Weights of a small GPT-style language model, trained from scratch on English Wikipedia.
Architecture: LayerNorm before each block, learned positions, biases.
Each number is 128 + 32 x the weight over its row's rms, rounded and kept within 0 to 255. Layers, rows and columns count from 0. Numbers have three digits each. The size before them is the row's rms in percent of the matrix's.

# layer 14 MLP down (transposed), 3072x512, rms 0.2, rows 1389-1438, columns 448-511
095:138160147136141096112150078190153179128166122127127126111142112131151125136112150190123075102185183127146108104153074097146147075131109086114111127078152096125173152106161068148155107098163101
101:133128157175133123183119154062121128120061149149119114071144091123107150065178135103124116153116106153114132115101096129149119138088142113125106119113147051086113168119170166132154144153050101
098:111149138170147097128125084146142168108122103131064102097103147153153095105092057153085088090120147143149138117102098105109116097157098148113082154145114123127156121061168041147150074118089139
094:020116096088130146163195124162104096093136161143152130118121101168126132150174163095149084107098087139152128149159142089139143177124164066084131132106106121151123146015097091103117073187130125
109:062140158095154075134114143147143135120129140096056083103151091041090124074158119148136128182153085129197136111119170160215168052101154121069102082125159182133161135166113133119104147125091163
096:102125119060096124105110132058111075144099121139111127156075144111145139154120166103121147164104128047167094118138128132143106161111148103149165123113178103116137150173106096150077168150126110
094:114126120096122123155118162141149150151053139221133096140179112129109122145165073111119142054141116142150083095142074107155123156145185166141153173082074146187144094166150113075143093070183175
100:122163073107176100129110130131134097132049091178122176173121121046064145096072137140153125117158183123134172112148151099129121157113122150098110072093147118124105095153063168133101147135134102
105:113191128101117113130118112117162142097089183098100125165129129121122106142112137152115131075219076098149148128103150078134123149144124147192118184108067158039159130129188088131141166089089142
097:107143127053103097120097176086153137136108149109054099138131115112095116101105136098095161160131124111116148094160128137115163139109133117131114101122142142148177158163151117142122142098063109
099:143143175119071121066098080075159199103128154126125107125133169168143100088186147125119117096123197138120089105165109149140190195126127124163113151149113177136107112097145096128217092152098147
098:113103116117075152125198133124123146108081043128068132093112131140127154152082149051153174130132152097115095108165123143163101140144148165046130109063113134140122142094107099145045138161072105
104:124119101113161105104137182105135138097093129152191095134116085114140092148187104182160128125169136111096095153105118141114110104119118150117185167096114085111120101127176131125100112100164133
105:145125117110070115064140117118155109116103088157128139058157068092195162114145114160166138135086227143106120100134102109157101146155101156138153069084144094099139135106126071149147115169146114
093:140126139148076163118107135092120094134111140115129094158161180077148173070147106085125099086056110106099131144136108096197105059084117112136096148118125088154089132129161126078084057135059148
110:179154144201143131106160148167123041086111176073103096137123153175156119103119150069140085124134091134161096164118156169152129128133154094128123071107113139147133152090147102203194125110093173
092:175056158156151111150144119134095153148101123078110128116158146192148134086151113177107077094217142096126130175121099129098155107129060084135101110164098123106133160116127127109153088124090155
098:121073060092069110074141149179084137131091102113128179115131069119140079135173100107074133135091161077213090156102132123176162081169136121123134099175116177117134119144122138107120150187159168
102:138191138162148058120111053136130147110164080124081129147084118130155165133151091139193150136143171054107146111169137087140142094119148119107128107103199095105171154147101178125132103156131104
099:069156143131155134086149108072147159080089144176213156131116184179124116153155153092110090125107146172107141146121104120112103092142134159139119092105157087123175109103084187127127161132100131
096:149147151097111146098081105113139121126134134095206137109148112125093092130165105138040101136088140085135108125139136081066126111152085122144170146113094123114095112082096141143104102093108131
099:072144164111122145138113191120151139101166085171101116172134134116155091155151132180140109119151114173157129110160070102152138181137173109122148138161148121146144095113099064127132133151145120
097:088198080195119085156118144128106108132158093100146097149128087104075182101137147103158158128135104155094181139093084137116087152177131126113147133085130157154121109097140103101168130140176121
098:095066128139142161162141161129145093147123072071100052171059121145075103122137147121089177171129090120116153127111132158109069193115179131110152139127102134131077099105123154129159115118101115
101:120121143099082167090136124110110141153131159127133121096054131116138169110137075134102155139104096094163116077122144164106064132160114075131131133118113141161112155090114113119115076140097095
098:099087144166089125201142081119166118135130200126104125140134071166117169098091108153129144137092102085140099054156156138097108105081091145122054122178162171124170101158102075141143061159101104
102:088150118189066169127156101134177167091120162156123124101132172099081143095143083134083130161062155124106138119182137173159110123114067160059156121134113114159145175147078145164117109146095167
122:127174146116138074164147114114126119140168135120158186146110108095176134161174108124118126179120163103128160067121140092135137138108160036124030123138120166138098102148154133131172133132065117
109:160166151077137102099128165181145106128139147159079117087114134100118147095120153138142103081151138165073104117079169111144148093178124220113104120150126110114073128112131119128132077096070113
097:121169166139108104061102124132141180163071111110098154139098103132140145092058103085118075089104101110131134129088134124115131054139106104141064089192096144104175119140057087115107165205105106
097:103082105115133124128127139155111179133166151122114125094153139145033095096067088124124074143144112130112060142123150153116135136149118132131034149126109166151175107123134082158156141188102138
103:144149174105106151087115140084107139153082116162163122104145118146141135011152077103190138117085177119030120158155106095152117115202068093130095113099104090066119112087092120097134157084125167
099:146075149101114165170071131099130128102147076117050072082092094139191141097047127102120151160152113107067138158201091141171107077097135109121106080107136111149141114127155112145104148094098129
107:082074105199111109162134118140212118128145102151163165119077143155130143125179113109150176115125111134108143081163149116153150138118082136110161082142092130121130153189124067167181137135130140
102:150161132173116097130119122133145125192089093129109159129143147114133130144096202071086150094161137168123086149170132088155170185115173143056098108081120133106140138155116126119156101101165132
097:162207120137145133119088089148123157119111118113154108141115103192083104150043107168116133114122131125162095107148085137115190112146125138137049163072130078101156126121090169145136121178128090
089:062145108122079087090106111122062133071079170163097121136125138149166157068123154078106096101093138142153144217166124125116168128073115114115125079097107140156115052118122116117090180118137143
098:153163119147128129132119128097115117139117142088098096138142150132080146077127154181117139102117130150135055122155160093156099085141156174088043118064140111166082124189127141145106159165105138
097:138167127110147070105108108111142109123138120146060139050117148157118093086156080129176096177121124112128175112139126118154126087147081153131148145138082102139136133125105134154173062118162148
100:120137115141140156094151138133066112089142173123124143074164218148130169126133071132128121101114076050144177129156136104094138154166129095121200106084112170145093091139131093150161152086165183
101:167174139104180091120131123119099134085095120139173171216127117150163187125110142130135095097119128165144139125132109107143186135112147126165138149118095157111116152141155069133077149142125128
093:159138163096134106105104119090078179107124084058135164172140143165120074137182099066086093160158195085186122111159089076124073092146147098170144051151124147128150104133132119121124091127134169
110:118092112124161108154145061111126148197124099172137169129090146108074089140190136150134103150133098104131144149160127106131108025124144148101122168093123118105116089149091120161142115153120123
102:132101130134142114084135149141137160119157141101142153139128137162155175152129060088147117103112159136129097146158139083149146124125170109197158111122146080095182151127066140080108122117098130
096:150115117087121157121057112133076122118165158122136140138124165101097161076138151142148121101154090140179153116153059180099174197130122117167125101084157165145132146167070106081134111122146114
097:108180119159120093122079164077134141125108084184100099151146116121195122186129146098148196085162118138162121089112177121175164160120129176158172094111101100133194173122151108109121103140167179
093:142119117144066123122175127076102114052180104139125126032110174177113139159133020115139107100180150177148141114117085162058107104107162133039114173187159115160157128153098111201099135119098040
102:055119118063155108116109129094154160029171166169132123121105124062134089131080146113079123132115156144137123116185146111148098107090063150171149155097085174160134155115114101092166124109146126
101:146166117105137090077103093095084097174106129162082117158155174147109054118146110135076088145122119175091138116067138116110135147145133059196132112132115155150145176109134175160143106133135085
106:149115135175114059105197119090094147141104024141122088147182086102128146153172152089100113115051116111142127123081072183160146138132080168112164086139166114164041145165160147175082185119167100
# layer 14 MLP up, 3072x512, rms 0.119, rows 1390-1439, columns 448-511
100:136105087141135121104096081118183135159158134110107107157102141132104155110125128107127116108170142051120079135097150170132161112075113135076185152098106164126123126146115125183123131098150171
103:159148122110127141169097124171156160180181172130105204188128161154078148191113106134133166175143155193172184176115154142084202155116132099104165111152147121159155087141183117135140082175133103
104:086172103119107150091099176189201126146116112141096141148078084141120118128148164160095138109157151066126205110174091126154114059101101152160137157139128102153115068088115095045145180091149103
099:130063096121109122115085197063171096089165111122148119135126108151046102169158125157108119151105144108135147086125139144100153071135179125134120113127094134097127154152132119156113120128169154
096:126138125123142150152124088071150136060143133101191114161156088179086189154153107126132142149157136160126119108121170094160108157107149154092086088111093131163108152149077205162143144125100177
095:178128099156123125109175152102177138104137158118132101096088156125092168119136135044119136145088131093085159200123170127149098142076158091126183133143127115113141080106144141144116140148145153
093:146085087142158161150144092119143143145107145188116102142159115121125144151095096180127136163126129040144157163149114155125116102087183130087137163087171141156049148125148148078174140174134124
105:132127155078130156118104093151209114144082183127137141143132106100144154190092154129163181110131148103153137089086138101165146114167101123123127109114137063128183154124106134161150122120135078
122:159175128054136090141151124139169126106174124059161167093116145116116132124123086101126167156122148142137118143102162129169125160116166176164135079113085134141189151120164156105124119076074112
093:161126123090137182146106118056174218150138194134082144096148121119150131103129079109174119141165141097150133105051106126141125108097154116124120151118180116111125083202112080114116098165156144
094:179111136126173107135142117106136152129135087073124182132048118092104159135170148169122161117124121156148124148131176186117181085091151125113141115185094173089147116101158126141160153086155099
100:121147156116135139070184095134121119120100102163177152087189108079164143151112121077133092167139186097096153187105109143081077050090142120136159200159100194094108130172131066123150133088123100
101:079121144202089107182069098123131156158086144144126145163084083147167114131179146108139135105057162094127106177144122113183123123116143134155143097138115129176172169114086171119177111120124151
094:152111150148171111153091119121088120149152030132112179147107166158175141159117121127188106165129194111202141115125096140174099128161133163143146090162158112146084132162192090170163122141124146
102:102153159158147187126136159116102089091135091162099079114132109165185067169052135117118127074104173126163153116151172094140122121130154130108161095140155077133079157130144166112123125186124064
095:184097127164133164124136097122236117166145168155116161080148097100157188107136138097150151163151189158088099125131076151084110096122121115147154073118183147076092121147156145157122154227133118
093:130149170076116096133165122154120151125213086131097130059095115167145073073151110043154157102149105127105124200184058122147108166152156098138136148145085201120167127129174122158101127103160136
093:138153214100143102203176120133085081110094180123134108107134119180151160140143090137126098094143133127160137119187127135108087140105139156076118100137136141133166139144131091122113084112114123
103:127058108129126114120124143116084110161136108151092180112149172096102139098141110115140128151097121097107122143115125094097133159160135147185122083185117121144152158175141132139150150062155157
097:103137129162125140146083112100086141109114115132092154098113158114202155158096122077154122094096088126148201141100147122130059168114158126132162118146110128148119147144068074075130163150131154
098:172151104131136110163121109110160102122147185082183116064052093194130154133120133146090117090126134123087088159123174173074105088137125113130136157158146095112089133130122166116109117152105186
098:107117121125108146135160127142178123132192151080160211160126126182161114115080127186116199104160122092213155090171134135146126092113071127127116119150196086102114124109154097160163136166137174
098:105125144088120144091078103075114147173110108145095128102133087080149143134155112166166117143154088146111098131132115079129148128110161203103158124143100105129095081132165131108132160121139110
098:128109094079136111150110106135151136115086113140117125053117186175128103179138178126134153088110143118099179114178115096167149098125135107153118112158158128153063104131099138137134133141150090
097:118144100125122128086103128123097117144115113139127089206136123142129166178215091129119150116111140154166170125118159107146146115135096061131165127146135163153190090075152038160115120077139132
101:123091151185115120188153094127106116121087145109081109163094151079136141090061099148123144170123167152119132091066116191138131121134093133162194109161150179045086170123163141132130152152129143
122:113129136123186177164147136141092124091138038095131099184134129143176182156165149111095229142131152117137138152137149138154184119084170072139160165102086134135019096134137118112210129090157112
113:139123117105153128082130148153186155153155153164093104112117124111097136135146130160128141126111143100085150135137230080101087063182144143080119096148130147116058152110138109143174109126116139
093:066174129112107101148140142116100099112120165137191146086206073025138120141139175088088110120166072156114151200137136115099163141143096076124106167080090087124136141150164176099156117101148132
095:231123119092087145139126138171152124171100138087118139115104133165095157135228103099107159152118125149096129093156148169063186118114129174084161196154105134133146089086120143086152144109136148
104:166201128147141122099111168126141141068180145141162182139093181129165177113128101169133140127145088193079109182156136132181179145085123112185141128152144170135127120140173126181124140145137174
091:105116099195069077118187091178113065110143147128169065134092138106073091097099149104102140099122116154123181111119145061151121175125165150095147124148126181128128128113157076103103121151141116
103:118109084127144117065082109121127089118191092128158104065162136151154155122139092142143162137144117135133057138082175127189117099154111115130143133143109102124126152127118113142119138131117148
101:097136117132173145044092076103151101142109143124205152192141119111141156099119140140172092176106134140080106172093163174119087132113162167120162137103126127099131063194086071107076160135128117
099:196089151098150086126091083124126082151126121101095175135108117154145131134125160134138192106131114141174175144093176116124151142190095103138142086121158119190129114205138074071209081125050169
098:139110191112211094111136135172089153122129157138140084096097107092173117195056137127119171113137151093137112103097119106191144105116133174110116126149135129129043092135171160150143118151087090
095:147146112129135123103088131137142086163101133137142100140157130064062169128161077101125140143150134146131188083091114099129162155117125104142113132128052149133110138095166216110108099117115188
098:162143064173156110104153136115145163152199133057097119103099146109106133164105122177120120174144080088130158081118118181158167153117168121179135176094135140128068055073170137239132170146146097
104:139115139146096149060101173136147095185110079145135173129124134142095139156138126175109097121033129151099148138155143081137115193136140115140125135119145122114138079162112126092133107155142130
093:154130073132103109098161169144164104073141152190062071085080131158092107109080158107135140082203165165092114189089114142161108124163119115114145134098124109135092155180132115107118108173150147
094:131085125161072155159123149087157072158051103161093076124104088135133179133162093102098114156120122146123117142077176106077116108217123112114142138131084091080090133167086092132118166126095104
101:148153146073136177096130162147149151178111151118072116118154109072149129193178151092139129139141083124104137147163177072107092107101092163139153115161172128130164158138144057114100109101192107
101:087101116131119157110164159060111070093134102126144065166116085161081140126117135147080177172148171079084154115106125188187145092146101096068168136125100135153132124137107139121181077120146113
102:169141148122167154215086135173123124108119109172100144183155156114132126132105108138090132181107121122067155150157115147125124178116137200092083161142115161147107104135163110120145160128113179
105:023070117130124173144134140080101171178116101146139161160148129139125176118155198106171121185111121101124178094158127126087112142165144108154114132098110147146173168111155139081160142091156102
093:139057129186163140149140120133145138150147175176083154122106063146134177155177136171065113103130103115127129184125135096121191188178152157102161141146118153196054130151081157127214167142117096
097:173140119102180151094121135146070084146134059117114123097055082154074147125103156103136102176139090170117145107179127136134124149174143095170187157162155112102098136051155130109107158139140135
094:137131153070109160105192103143100129170147116101119178123109089080119204154162103123131107134106106132132154140169153091174162120172125116201105125157133044134117145119155049089118081136079053
095:083118134111180080129188090060121094161136076177129101145130154145144145167117138085100164143155161127126117116119083080122153129133172145162124153137131060151091162119106145128073167119073166
094:103072146128103029142137081110158147061202150191095099162131150117088130144082174137171122169159131113106167152126179098139121110190146081164151128153127147143127092213099172142176133090193144